config = dict(
    num_hidden_layers=11,
    hidden_size=256,
    num_attention_heads=2,
    num_key_value_heads=2,
    head_dim=128,
    intermediate_size=1024,
    vocab_size=939,
    hidden_act='squared_relu',
    norm='rmsnorm',
    norm_place='pre',
    norm_eps=1e-06,
    positions='rope',
    rope_theta=1020.0,
    rope_fraction=0.5,
    qk_norm=True,
    attn_scale=0.13,
    bias='none',
    tie_word_embeddings=False,
    parallel_block=False,
    extras=['gated attention', 'exclusive self-attention', 'value embeddings', 'learned residual scales', 'capped logits'],
    init='uniform',
    init_std_qkv=0.0253,
    init_std_o=0.0,
    init_std_up=0.0253,
    init_std_down=0.0,
    optimizer='adamw',
    learning_rate=0.00158,
    beta1=0.95,
    beta2=0.95,
    weight_decay=0.059,
    lr_head=0.00441,
    warmup_steps=495,
    schedule='wsd',
    decay_fraction=0.603,
    decay_shape='linear',
    final_lr_fraction=0.0,
    batch_tokens=[16384, 32768],
    max_seq_len=1024,
    doc_mask=True,
    train_tokens=147700000,
    max_steps=6207,
    dataset='wikipedia_en',
)
Each number is 128 + 32 x the weight over its row's rms, rounded and kept within 0 to 255. Layers, rows and columns count from 0. The size above them is the row's rms in percent of the matrix's.

# layer 7 MLP up, 1024x256, rms 0.114, rows 349-361, columns 128-255
size [100 107  89 104 121  93 105 105 100  90 104  92 102]
[[ 95 138 108  58 176 140 104 142 183 136 187 148  97 122 187  66  94 188 111 164 200 122  95 167 170 190 136 144 139 120 147  90 168 101 107 175 180 119 173 161 164 159 147 132 139 186  98 130 125 137 126 126 129 151 154 200  88 193 107 133 105  78  95 127 107  88  80 147 120 142 131 130 140 135 131 140 135 135 119 156 129 145 147 153  86 110  80 141 167 124 141 148 147  99 171 149 140 141 135  70 168 157 137 158 144 129 126 151 103 106 126  96 141  67  88 178 142 170 137 112 102 164 131 108  91 102 143 143]
 [ 67 182 155  91  95  76 101 163 179 105 139 117 153 119  56 103 120 121  88 136 164 124 176 102 121  84  90  75 158 150 144  68 148 122 118 157 112  82 108 151 117  93 124 127 116 135 158 134 129  98 130  95 144 166 133 117 117 139 147 135 191 126 112 148 166 174 159 123 189 132  59 137 143 134  63 113 147 133 129 114  58 110 133 116 171 185 210 127  74 119  93  41  97 120  38 127 131 159 161 121 159 111  99 103 107 171 117  86 119 148 117 153  99 193 156 137 128 127 106 152  59  97 128 171  90 154 135 155]
 [116 103 107 101 125 108 116 107 107 125 104 130  98 107 104  76 117 142  68 174 103  67 138 109 129 164 187  89 123 149 144 137 119 135  99 100 117 149 129  97 137 130  34 146 133 113 108  81 174 181 132 114 125 105  89 150 132 121  77 126 110  88 130 157 137 224 122 104 154 134 138  89 123  71 127  84  99 159 106  65  84 192 155 105 133  94 110 138 165 124  44 129 175 117 152 118 142 112 152  98 113 170 136 139 131  85 138 171 112 134  92 106 137 104 180 126 185 143 161 120 109 161 122 154 108  90 102 100]
 [133 145  75  98 162  54 121 145 180 130 146 136  40 114 155 144 185 137  62 184 146 132 114 130 102 161 137 162 168 126  83  99 182 113 120  97 122  85 105 182 166 148 104 127  82 187 111  73 140  69 126 143 133 107 135  72  99 132 150 108 126 143 164 153 124  78  63 141  81 149 131 143 167 165 175 167 130 178 116 134 165 143 103 138 157 139 111 106 159 110 131  88 135 105 166 118 164 158  87  85 160  66 175 168 165 112  74  95  99  76 138  90 106 191 117 100 176  53 118 162 123 102 151 184 126 218 137 147]
 [152 134 104 109 166 139 193 134 151 179 161 178 113 146  97 173 248 146 155 143 168 189 100  89 153 108  97 172 131 181 134 134  83 116 102 191 165 141 114 121  83 131 149  96 126 101 126 117 128  79 117 144 102 145 135 115 146 142 137 163 177 119 207 144 122 195 127 139 202 116 112  99 158 141 126 130 132 125 106  95 172 122 120 110 111 118 140 198 153 149 108  59 123 138 134  70 201 102 129 178 169 126 147 149 144 112 114 137 117 100 145 138 140 169 131 151 128 142 133 187 163  63 139 143 146 200 129 128]
 [157  94 103 143 120 144 170 115  90 149 139 126  97  88 133 111 152  51 148 116 192 191  87 154 191  87  76 147  78 106  88  87 130 137 145 130 116  89 148 150  89 110 149 117 100 170 104 115 159 114 121  47 105 197 158 104 132  97 149  91 147 126 118 175 135 189 208 148 168 215 147 121 152  90 103 103 138 135 159 107 157 107  98 114 105 120 184 115  63 176 143  84 114 102 164  85 116 129 170 126 159 122  84 170 134 148 130 123  81 109  86 116  84 130 122 111 140 132 171 125 145  57  67 116 153 143 142  88]
 [ 97  90  97  98 120 202 166 160  74 173 130 105 131 130 106  97 127  70 151 149 121 152 120  93  82 171 106 127 152 122 207 128 133  92 148 106 126 113 177 124 181 151 148  83 169  95  87 153 114 109 105 114 134 104 132 194  34 153  42 140 130 134 162 161 120 129 110 170 155 124 177  59 127 151 129 114 136 122  77 146 114 120 112 139  97 110 106 141 114 127  83 131 113 152  91 124 154 126 163 140 112 178  92 224  61  73 144 143 156 190 185  78 174 152 110  92 153 135 110 127 165 162 145 127  82 172 106 126]
 [127 121 106 156 108 154 146 137 178 114 132  98 152 152 165 143 113  80 137 151 123 122 143 135 117 153 104 112 142  81 128  46 118 125 107 158 106 167 129 165 145 138 157 125  86  88  89 137 147 218 124 123 165 134 104 109  99 129 116 109 154 128 159 148 109 122 142 144 105 182 140 120 104 172 164 114 179 135 148 113 107 123 148 103  94 208 126 134  89 109 158 143 131  73 176 167 187 152 124 112 132  93 187 129  90  99 120 145 104 125 172  95 106 175 154  93  71  97 104 130 160  74 198 147 140 163  97 129]
 [146 117 153 172 204 181  79 147 115 170 102 109 174 104 170 156 156 127 129 182 115 144 127 127 103 129 152 107 160 169 156 129 135 133 111  65 118  86 166 155 126  57 159 108 148  58 139 174  83  96  98 103 121 172 102 191  84  99 123 128 123  88 167  51 129 150 173  94 150 150  84 129 117 117  95 140 120  75  84 138  70 111 117 101 143  82 146 152 188 122 139 133  93  99 100  66  71 153 135 133 136  90 146 123 122 164 132 154 147 202 232  92 138 152 116 115 113 135 124  62 122  65 126 136 137 181 118 101]
 [ 51  90  86  85 151 131 138 178 104 117 110 156  47 105 127 146 140 115 116 182 132 113 121  92 189 105 131 148 115  96  78 114  95 156  82 187 107 172 101 120 112 138  91 142 120  58  78  89 147 178 112 177 155 146 171 141 138 140 165 149  95 124 125 129 149 150 137 122 116 151 188 136 128 117 137 133 165 106 118 119 118 167  75 230 124 122 160 180 112 153  86  76  97 185 130 113 180 198  96 175 107 149 103 164 164 120  71 147 114 118 108 141 136 138 109 155 193 124 136 103 121 141  59  93  99  86 106  98]
 [132 121 134 172 132 142 112 139  94 101 135 126  79  81 129 127 138 100 153 102 124 107 161 201 125 124  64  97 150 133 168  28 163 128 132 130  89  96 105 147 132 142 144 166 118 153 190 149 185 131 145  74 191 117 126 125  89 158 124 154 140 144 131 104 169  97  86 154 181 173 162 115 157 111 158  87 143 128 138 111 100  97  63 112  75 114 109 159 140 129 103  66 153  98 121  97 160 101 152 144 193 111 121 143 126 181 157 162 142 167 172 150 106 116 145 178 130  85  84 133 109 156 116 139 164 169 124 123]
 [113 172 120  28 127 152  98 128 140 112  91 133 172 124  85 100 135  96 171 104 154  61 129 142 117 174 124 112 181 131 120 145 158 111  90  97 142 168 122 154  84 112 148 105 107 122 100 130 147  97 112 109 160 121 171 125  77 139 175 132 119  58 112  96 121 157 103 124  73 137  77  78 100 130 165 132 115 135 107 119  86 139  93 159 102 132 103 100  99 134 142 138 115 136 148 149 144 139 168 161 153 132  62 132 101 120 123 193 110 138 108 137 109 177 151 159  87 164 155 103 179 175 108 170  98 132 134  86]
 [ 60 139 139 109 155 191 157 154 155 138 140 130 155 100 131  42 227  57 121 108 147 107 153  80 136 139 150 158 143 115  62 128 128 144 148 139 117 131  96 148 121 117 136 146 122 101 113 130 176 148 200 139 193  79  53 137 148 162  87 117 119 137  92 110 138 132 126 155 164 163 155  99 118  85 153 140 153 119 118 140 123 129  87 120  69  83 182  96 157 143 109 119  85  56 138 135  92 124 125 166  87 132  59 211  95 175 131  76 112 142 125 151 176  87 116 161 162 121  81 136 168  58 143  99 131 130 127 114]]
# layer 7 MLP down (transposed), 1024x256, rms 0.108, rows 349-360, columns 128-255
size [ 97 105  97 102 112  93 104 107 100  95 101  89]
[[149 128 115 187 166 152  84 173 119  69 107 105  99  57  97 147 102 149 134 121 131 172  96  97 134  84 127 100 141 118  79 113 175 159 108 145 163 157 107  68 132 139 136  96 103 110 176  87 106 135 140 131 132 153  98 196  97 111 127 109 112  96 157  48 156 117 162  96 109  74  94  88 142 120 196  77 148 171 138  87 101 104  63 148 107 115 171 173 185 175 132 188 112  78 108 134 147 158  69  82 155 133 146 133 104 164  93 123 122 114 111 128 195 101 161 145 116 167  81 119 108  87  88 143 108  96 155 158]
 [109 124 126 161 142 135 125 141 217 137 156 135 115 129 113  95 114 108  51 127 112 134 135 126 100 128  80 179 145  60 115 116 146 157 156 128 110 168  93 174  78 163 119 121 102 144  45 139 146 143 115 153  98  76  74  85 160 118 113 108  63 130  90  56 127 135 139 153 123 118 134 162 112 124 117 209 137  99 122 129 165 130  92 131 103  99 142 100 141 177 109 168  90 163 133 104 126  80  99  99  59 103  84 133 166  83 152 184  98 144 143 179 181 101  72 110 135 160 136  79 178 144 142  95 126 130  54 149]
 [ 92 159 169 125 109 153 122 130 151 119  79 149  70 119  79  72  54 147 118 198 161 184 175  61 123 125 132 150  92 127  95  75 137  96 109 104  71 155  88  90  78 164 113 129 161 140 126 167 160 161  87 116 116 123 116 164 127  56 191 141 125 121 147 157 109 135 112 127 175  94  78 172  55 114  98 161 121 149 156 145 132 127 154 116 149 192 130 127 149 108 128  68 154 100 151 140 144 140  76 151 122 176 155 106 166 101 153 112 244 161 124 165 141 116 129  91 194 171 161 124 143 163 180 165 160 119 152 137]
 [140  70 135  70 156 173 102 138 170 126  93 186  73 118 136 136 109 116 131 169 122 135 162 198 145 126  84 197  75 149 116  98 154 130 129 137 152 134 117 125 138 103  92 117 119  89 111  92 103  90 133  74 124  99 176 164 153 141 119 142 138 100 156 128 154 191 134 121 156 124 176 138  80  84  68 143  88  96 100 110 148 125 109 108 127 164 103  83 125 129 158 101 100  53 110 100 150 216 180  43  78 190 105 172 124 196 139  83 128 194 192 150 152  79 109 135 104 116  70 161 108  89 137 103 148  93 116 119]
 [181 131 137 142 147 172 139 124 133 120 156 162 116 125 131 224 196 126  96 142 170 192  92 110 147 185 114 141 144 129  98 131 157 109 120  94 137 153 156  97 152 128 210  69  89  86 205 161 158 138 120 134 132 121  80 166 143 101 165 155 125 149 127 156 181 105 160 143 113 100  99 181 133 104 146 138 144 135 125 123 148  93 113  82 129 137 107  89  78 135 129 114 151 158 122 125 132 165 117 148 172 128 106 102 182 112 141 177 119 142 105 109 194 177 107 132 207  63 183  93 144 155  96 132 163 139 135  61]
 [111 125 143 196 124 115 166  96  84 128 124 163 154 107 139 153 103 145 159 113  84 137  86  66  95 116  92  72 119 141 177  93  74 203 111 101  71 108 188 133 104 161 155 101 173 113  76  69 130 132 139 151  62  85 154 143 116 149  90 153 127 110 100 172  89 150 154 108 168 137 125 119 151 128 139 170 176 170 127 147  92 112 111 109  79 131  94  61 159 153 119 174  95 129 125 192 122 158 162  87 139 151 154  97 104 136  63 119 116  85 144 125  80  93  70 101 154 123 122 177 149 114 144 192 146 133 205 125]
 [ 97 126 166 105  85 134  98 122 102 148  97 118 156 130 146  85  93 144 101 162 115 168 102 115 102 195 158  50 133 179 100  80  97 136 150 160  76 163 116 109  95 126  92 177 152 125 139 120 128  95 133 166  36 174 155 131 129 135  73 135 139 113 138 140 154 164 113 157 117 110 146 126  96 122 114  82 148 128 122 152 159  99 137 113  74 142 120  98 132 138  91  77 160 173  85  35 134 197 146 116 170 108  77 124 149 172  80 111  79  73  88 133 140 161 149 183 165 143 125 206 144 162 163 168 102 138  69 176]
 [ 92 146 132 148 128 120 162 135 113 120 110 206 157 196 102 179 133 136 125 133 135 150 188 122  95 119  95 143 102 114 148 146 171  93 144 201 188 135 139 130 153 121  98 172 161 117 115 107 137 186 109  80 116 125 132  50 150  33 181 162 149 191 115  86 105 156 204 141 120 237 167  64 142 105 145  91 120 106 179 115 122  87 178 111  84 138 132  70 101 115 113 184  78 154 146 110  99 182 100 140 125 113 145 149 124  80 137 165  63 103 147 140 133 105  95  70 161 125 107 130 185 140 133 131  82  88 118 108]
 [127 130 126 138 107 120 175 135 110 131 176 116 159 146  71 174 120  99 155 131 150 137 149 214 143 183 132  69 129 132 115  82 180  88 134 151 129 102 170 171 132 113 108 164  71 140 188 123  99  62 142 122 132 137 131 118 115 145 119 140 153 168 153 172 156 121 175 146 136  43 117 188 142 146 133 167 101 134 137 121 199 122 119 103 142 132 148 120  97 118 139 123 186 122  98 140 128 119 143 108 172 159 112 117 216 131 113 103 172 178 170 176 146 132 156 131  82 124 150 183 154  83 138 116 152 147 138 161]
 [113 150 130 108 101 174 131  87 123 121 100 148 129 113 112  87  85 104 154 100  73 127 122 146 143 140 153 175  98 133 183 128 131 120  91 111 155 148 118  97 150 147 187 129 147  74 118  97 130 152  51 132 131 119 145 143  82 149 140 162 145 122 112 150 157 101 149 138  99 126 152 140  65 100 110  98 121 168 110 141 174 165 106  46 114 171 175  57 134 118 107 176 137 165 122  90 137 162  87 188 164 117 175 162 138 135 119 161 148 119 140 146 125 101 143 128 122 155 103 110 123 160 146 178 116  98  87 132]
 [ 79 128 116 160 125 184 138 176 134 144 101 113 143  72 102  60 141  89 116  91 183 165 152 115  94  82 119 152 174 130 135 127  94 140  87 155 126 118 128 141 152 127 149 147 131 158 103  91 106 153 124 183 116  77 120 170 182 104 201 123 153 116 131 154  81 142 111  99 102  69  48  93 121 146  63  79  80 150 124  95 124 122 139  81 182  71 149 155 156 109 140 128 125 134 109 142 110 146 123 169  81  81 152 137 125 128 158 185 164 126  89 115 152 128 148 127 152 164 163 116 141  64 155 133 105 166 115 145]
 [133 121  96 183 151 156 132 167 150 106  84 126 130  84  75  88 121  63 114 194  94 172 132 127 138 140  70 138  74  92 107  73 140 174 121  83 144 159  79 126  64 147 141 217 124 153 165 106 140 135  70 111 112 152 168 196  69  61 100 135  97 165  88 150 121 188 111 144 102  95 115 128 108 105  85 113 125 135 126 146 113 205 135 106 154 175 123  77 134 111 109 157 136 108 186  94  83 154  72  78 133  81 118 113 115 102 160 102 133 152 103 144  64 125 135 101 119 153 113  76 113 167 167 195 174 135 165 155]]